From a checkpoint of a small transformer trained on Wikipedia.
Architecture: LayerNorm before each block, rotary positions, no biases in attention or MLP, untied embeddings, normalized queries and keys.
Each number is 500 + 50 x the weight over its row's rms, rounded and kept within 0 to 999. Layers, rows and columns count from 0. Numbers have three digits each. The size before them is the row's rms in percent of the matrix's.

# down: layer 11 MLP down (transposed), 1280x160, rms 0.213, rows 354-373, columns 0-159
# up: layer 11 MLP up, 1280x160, rms 0.226, rows 355-374, columns 0-159
down354 107:530532430501527551433578418482481471511493580544504411497540474529497518448560508497445611477414473498503482462486420439549512608451438500516513510472475408481503427520504528482573532512459442444507499619487491560555476460599530459530544476556556492462519492546484483443507633530500442469506495466564438485397543444417400572513541433455449490506559603474497585493567450503461409427511530463449467542598434524518490469551488535554543533635504494450605482488466508443481518515430463
up355 099:526498451489542456422561400527566546414392513558495523417511526520489431514429563545519534473531479484501571552591519425526495398497518511449480505393427543544450526517521502477480562520586448541426504496528617482589520436509484479530496505593534446495425568481532451452559440516540520522539570536416475489395463542536571469509576453581459406483504510508515436538434558430505465508571571517497458429465478436424520539520549442469521532458356453446548438493486530481537483535507558
down355 100:544474532581555517485541541479540505520456512500488503490530558516451444430446429506465538481466481407573574408465526585473460516412539581512491459492496479456509528546463554430484562616536503470535518595477406510439571510460478520461507467504504602477453487559546510496447551419535466502501492489487585442585411563555464495420512455539514512492383531424598551503523488476360473501522405482504619560559461515553512388555432493562519591567555507521475529431517470483461435500446489
up356 110:505465546509528557574503448459475476545435487465557524481524462486315439493407457502484473522489451470495498516464563528448437573447416455511498494515531503605484518441517494435531529478565449443531397411538487529514475548502425470498477576495501534424561645454428597555609511469501520514532455503405539506486474536596527497502515510597467379501497427551506512478435480533447497540528580518480515429433623470513509520480510482532605466496484439498530509592545479496534495492508392
down356 114:577522405523517514541456377515502428501470470524477411445547500525523522469530478517532488438521521478516542514520492586488516532434397464490530595503497531539467398523538421437529532556434480620496557484444518455529441539440513437506509456586478613551402456442504546465516574546548436513506471505584428529496415550496535570385548471530476552457485442368551567520452447526457417519569546559603565488478543511482561464566544475475497509500537446530496497404489478556463550453556515
up357 102:618460444449509534510409520492582466511575585466369484530520513521488614445450444525568413561476470558493443482473482548518490478428553459425477476545514453497395503491525577525532454579507398493488425578581448502563502494580360457440489449483419446551477566499596481464471535465502519497502445538534474564348537510502573510454514542567497472585543502583549518528488540460542494536502428499508517507474538538436526532466524472419541497507513568489551417455547521476447501464501479
down357 103:445495503532525523534448442478526475557513470543514507533543467580463510505483411539404455490494498576439577414483572441475438538566494465472499554525500422463502569427542581478478538504502433430446511431503539475561471443481587582630498470464446566549524568543514573461519385465523558448444530543470606453529433462407473421535528600456537390471501548427515470462403534468545583535561564515600543548556508438542510484550534417512446485488499463473447545546481523457512526544540507
up358 091:527495514484517485560508440442498518519553420475462600479552446485529431430454529555438530557492551472449448528535495496580547493454498516537467365491516418409524499518524595569584464520456529505545529511564511505465542507458506442478573625499425493517486522443495626486531579466545477532482499459503444472521506590522537641493523489524511491465486493476508587573470531512472459631511569408507476469559522494504554467523588393438550615461447499503454515466474561604484570493500399
down358 096:432599446405541555456535552606578498544470442525643452478524474525475515579507517513453466506430481480537537553498555456517440532555465527450500521573535545508470548543505502409475452411513480546535502592510447482452490494480489572535502499483514514433498525538487424454519470480466500573498579498449482426560540500531466418457502557498445476503442500437566350599537488524639562549471502420443508517449577480555465361496433503508509425405589524474502478462566503496508504471558522
up359 111:471504494472462474521456470529532574497506577486495498515582453523515464488411494435582580510502459468571469506456476423476559406463567497522481502558502533532528573399479435544556596553495423421535485550477508550459457482572428509466553543500433484592589483524510495536545520407482500579532489641476479471441596492576471547555510454509462449465595467469430566476416451440487480536502401495406534473495463433419479516508557500525551527395506524519478505574483547400616523501510576
down359 111:509507473411571478433558507433495360512563504358508464441546436552517510524577543534503484541463480563564526485483522547517459535483554471568538541486491505466501455482497467396511515445401536494535528468503415535445518535545469423561517560556578601544448549631563472415565489444481599504435430513475531480525419484469441468509528444498468485584463403548455459504528592477532489581420447557508505437484613492518527562485519452497426460504483478518605429462521520485472508516502552
up360 109:602462444401430561455605569456421513482498478504557494419463416494461508410515471498541483584515491396562493563519530449562583424531400450526478462526513558473390539555459561385480547553507453507510501458585620538484530525515469454487504482515479545558502497499510498395507455512518402495469578516514403515503520521563403548485476479432507533547502512588448522488498545459441513531514441484468502542497469519562516549503496538584426551444467458496535457526591462569525514457411400
down360 114:556507471520526409535428478485444489453587506523474397395415521485532475589420513474519531502513545467551396439440457545517573474547493480460540452421531448580470463511476502472478549513578469483572487398436486513478524590540500507510569553518582548552550508561568559458430442533455550413405534490463562584422501469561483421528601527487464439548511472531459512435452552513449460489552562531552501549553533442542501491368580527411469522476482437488548481529583577509469481460517506
up361 106:423533421475585508515500501496416564416540494363419508510584484547544570441489593545458526535615517493478500435459471573516589492421504421467509527480476558454446464462442490453572499496545475444411508543475471491590414475451454437439545550500474448493486466589427496419579461488440527528575452543469478548483549532516530527504475506475490540475566426568626453536493437480454473502471563518493583539485495500494531610554532492414453529432480514456546600545495481586504429482515507
down361 107:547506400480581568392505463457469419472504569554495467447542487445539534450526504492498484498487538491396483524544516417509493494404523472491505568560562505535515400585466575598487519494523490574485543557554454534502511508483416383403411514503490421508456428539519582493508503434499559526512454403530589423526552532441515509556485574439521502494548415494540453530577454537500505557447470450594567416529495528530508434437518552603560420573472514487375499522509459500520505509500542
up362 103:620474462431539521582486452490519463393431469450514522399464487516479455545511552480531460454479408554471457467525456498484508532548517387471542422494554410526538482464499506538519501477501489508457507410516578480472452440572506532558447458541539494451526539546467466595598495492432401472490600570492425566449559540484502529491528387583497387503427492607500501508547526520506439504462518531553605509363496541521462577569482499551595462396494548475509441491505494490519452469488469
down362 107:410496548428405465472463555556504480513570473509609501503462527495541518499552513424572474498498510511403500521491502519511436534469396600449559455614520484515523511544444381415484462541440412597437507469543444478414494484419565601558552478555512543632515499540502394481560567462519481504450467507500525492502602479535474557483449511501455426473548480449492502489538418538496497469565511501526636521397633514554543496516567456509454455487496505452479557482498450488499504482478489
up363 124:418477395515414553457506469492549540514526430485422519527487533525453499489461502511466474543566488443491546437461572556550502554430570455511495483510486536514476505532440482498441567488491446509494535525593477534496500554612438487410477501651488517504485579477480516456450543469542411506496457609502499493570529429512427586494535405516533552463498446569579547420543492450447423537531464539529437412461556507379454565482504459496529436447484428545448471554438594462533605560538582
down363 126:496448564476504524479460419555437468427561499452544462452484489536512445516452544476492566520496514542455476477421451419485462573476485434607470447508496480575486455493495348445549479481537489480474592541533439482496606533535521477485511557537548545467533479529574431553521546372532452551534504538481485473465491517488497458543506465530499546497539421463462479518565505526491542566517465539429694506536439619490506480614485521458450408562471445509527499510406585403458545584537530
up364 084:382419455481447455571576445496504611508488504445657574547514503524498410538472467498524558534533448462583532504470450562442465472512504468415639519430521527456520521496411569463472485499542539473473519427475508547471523500494492545517563459437507535536516566575468570461530436502557535538436541468500519577521531557418537506505413524563496449405568445472634487545513557477575451538535536432550560444459532506465544459468499561469496474469475474540389529476466583462504506537509584
down364 089:540554580528494483491518524481612543527489487532572328452467481505451462560608551494527474529412442511529478479415492409575455469533514468463476485448430534509520491591497433472420613464529493549473532480497559476507491465463429588524366554481468556584467491485476612490428448437538492480538509460549479502463569477459481452517525532457544420521410526551528510586559472487460537441551554502517524613521547505493493468490520477528397434536400479494547472468559536477422533581537511
up365 104:489458475471591459513468500410583520427476453453488520491493459574531502487523503498539465474558551490499524465463495517602494474477508504526450488494469363555379576500487491386554493502576496540485501463535552575365441553435494429457555522518510389561618476477468446450574586581554499586456426549522495463417516462503573475488485446522461564537587494509453394482477627464501495554533447510486571562503594536429538498497522421478553476498489510456443458502466530443479554507470535
down365 108:536410549468429523464534477550495600575562397510578422487556464570593524539498426616505551401492491430433429514506560498563572474518581447447556661409515521446563520498483465554523532544469393457435568562479482486471493471476476559434435537418511470521433550470547499502498568531457448497539513511446556540457483553457543496541591424483500433514523469516511419451455544452469462460476501476465485489471465442432534493573564470504418469474567540495435529495559516517485568473535528
up366 117:549402458474522496521518580441537474495527533486554515481498472567427472496497524528534494513537439462479476489467523463532533566479468479433539421395542521532458565449554544456476475553407523473451546527570468528486559489517433516490574510524486539473461571496472474428573434518379440548513565589495541477501489449475572584563543426552433536568397444476471435619435521555428520507504497496472515353490423534483527482542610504530572521439387554520644510500533474448517500571492523
down366 118:535453488598478518451586528511476559369533539625434500447497527500497526510501365534424462506520531463453504423429485456540515586421443435526430462445501507529493532491503519506484596524421480494487469520522481531432528554588546518526465406483503554486586533547553546405584464561408532365507468488501659508560560517445467459522476526507457602590515579481488497516413509485482497465474493481483506519521457605514494502447489502487543537542412511472486503468596436537538480474510478
up367 107:579549490491472463543445550442403494536515496532434496557510516498494503450429476497531488520551484509524531541540472558592514538503490441536475506494410522542382493547543508468525524586554457394457554507515527498428544549444511493379572542670417491474451495439530545503521605482470522464427434502470494520509563497521486447473503415442588466499501494555604556478493531448485479545610374543498504411512611459514543499558452408468478494417475521450403525526559511501572538533476540
down367 110:549454442590427469531437435426468542451502525539477437477458552530499460518479448506586419528559482562516488551446471533556562539494486570626526531549532511464527517455510487499587414566405472561586525483554487513449492404490537528498515518551471467450508423470586562507531556490456558427475458468538507504547399481465554646464548543492599483487459506435489395569474531584508523355528468427476491489491526485569495410570536478449516501435580538493450485390485489509493501507525531
up368 088:541550384439521558587512530521515523469592480499521528529506529467488534510479458546536485560504505521485479406468526432501427442511557434546488469567530514469423460508397577523513515503566473562327530524535528503543537507539499474556485465497473415506441418467577501415519496491484499445480461578456421474530581610482405540542513534526476414601473535586599546501461483518427522570437585401482469487521458492565496438511511510490461593514430449536578525538606489569512552502462501
down368 087:585551515513511369534516482493503551479456446462551495482551461492564441544581562555524517540496476469584512584516505639547544526371491505526562461420488485405496528510547398483504519435458505528659545467424444452475475505476494532483396542536471460507566514518490520486448503559416477558465490514418471495603484466505512490516385574411490532565581566598483410532489428534514493444440465542394461501425520528484490466479447513472492588485541475448486503551510527508451529541519496
up369 105:469451407520533525574571450459480532400497551499488528485577498524425530433458493507444531454613484347581424467554474628460457444459590465552501478514552432453476528438440569452527470465546482588377439465538424484546459480519547520495579522511517481477589502599548418484563461507437460544481510469463493546490577541380497534440582472507550551483496516516580497508476562551504529456452544512496527493452476558502534516478534461443477484428495500562493521480509616472576458499569506
down369 105:480420627507483495573522496531461493471532482535522533450535487493559521506351474503482585600460473460545523483415495533573549590538553439568485448420477386532541463481506450426493505494476533510433466565561504365541455437467470521464501439522543461476546536494408471444519501499541564562427588460464522433540446477582472609538499492427565510518505424488495522508528464534490532536448432574494474526536543510605553376488547522534484403492486490476472596493464448498524538520397494
up370 033:444449425476435469577451452426456477541468502436481510463547490448450486413384570461484501474554457491667533453515487558486474507430485448397527447490475428500459566492572559510556540599495455462424530475565528510520519479471440462470538531506471508531534561521500462488558529461502458525603548533445472505510640547516461505487501436540446505506534482528592505583427471523485432618551505552471567420469514507481480638437440508516537586494439528503449472521533527458611502498464430
down370 030:563565454557551463467500455467474548470421515503448436551578455497513475545494442556446542535554465477523373501517577433414556554506482566498496456422500512458552520439521458420564512478533527514482441540447525536542634553496482487540405522503498577515423461562533482456455560488566518515467457459509564566601408513493482431404492416485491538443476463422483566567435575534526479461442506520572503454584468438477483573486543491580488458520538425519538592603412550541520488446496568
up371 097:548441434532404424537435562525492566506566432477457471494449544461490569446467549411489539389473500512466354501471508518492528534451450426470552530452431501572440449577497536451473462504544493524462527475492550539514506545538430490447484576603473519635423480507586457479531498479544511470541552594489563517552528514488519623518478488467464497493472538461517475479461496461503509530510555542484507438463552466451545664469495533473466461508548550457551455462483539430450570626474378
down371 095:478518498423547455432530515461511480522636561475521364409405492521492544456505539547508430472575505548464464462526484581528514506534467519518500518423504529394575527468460503531546492528469581526430470575465470527511499440476535576569474507560514512441482460469566350489499553468459542463546504540400488485463529658510541586423490548480487540415474539522503427469494489401518577534530591436513541508515534516534584422413505424526539500555490518504508482551482499492443510507495371
up372 104:507461514469481399510478526421537505444516499498472445436548432454504456485453531513447516455549537448470514443428600475568509494478481499466596367488427529541431466519475465609465412477464486383556547453456548556516495617534395538553517498528519493482527564447473585483490543378506516528551521552586429494469472560492484618469479456537523508568512495495392544540507625497526550531575483493538493486412538518493515560518543530549582467429443478560477475496542483458451566546493597
down372 104:484472550516492440435404500509487507432481572569535436436474513408447480494530480474409515552463538496454443529465555551586496409546484495505496518382535448554490574492555509452430566493477486523570523631567488530463530450494547456524596455555420455531525489468463492516409527439496523428420466439491555497585572422461505542535549573469444585581519462535481540564567494530438413488535550538520492490459441560489477562520513611455474419516517522488608490464516513437538545417578439
up373 030:470418495458500488574478490446521460542463503447418525479537492498431433445469530476493493486524437441582486456527512520488450423436536443411519361480534417568336557449472570514499529571483465487437530434543513536510575524507419445437594543531443470498548542474501478493583501506489458533566566488422483516483569551487513570473459411491513451512464466582488538542430535526482394609543540528387574423442460529495517612541479492540530548453468483494486538521554523436557421478466517
down373 025:444530553484504513410544364476425576418549446546493450443419576454519449460503510508441406522529542476430656534545452492479479517492523505440505542467446454497541491557451514492573489507470496485554412629505469465506503587454467599489394459557558461551513470501516452505455572488478485516477526424467516578515395561549459519542515559544520555498531521476485459418510505520509580478431541421427431511552499534527469448540465491450456402527510482536512544490518444533494617606549539
up374 101:438589462498558495492473484509546521542457477472488595490518477514480464474451488495476419520531464442495464524505446477514460546457425492466506452567589461587505509452469511488401524485560476502448443513575593504533473484435367515449543565514539449564507488515456450407522540578465492494571498492449510476625454550493485521514520482495490451540550497463516382528557556632495532496484470459504465458492564605513578504628582479381457519496396509499435571573466551487589619468530450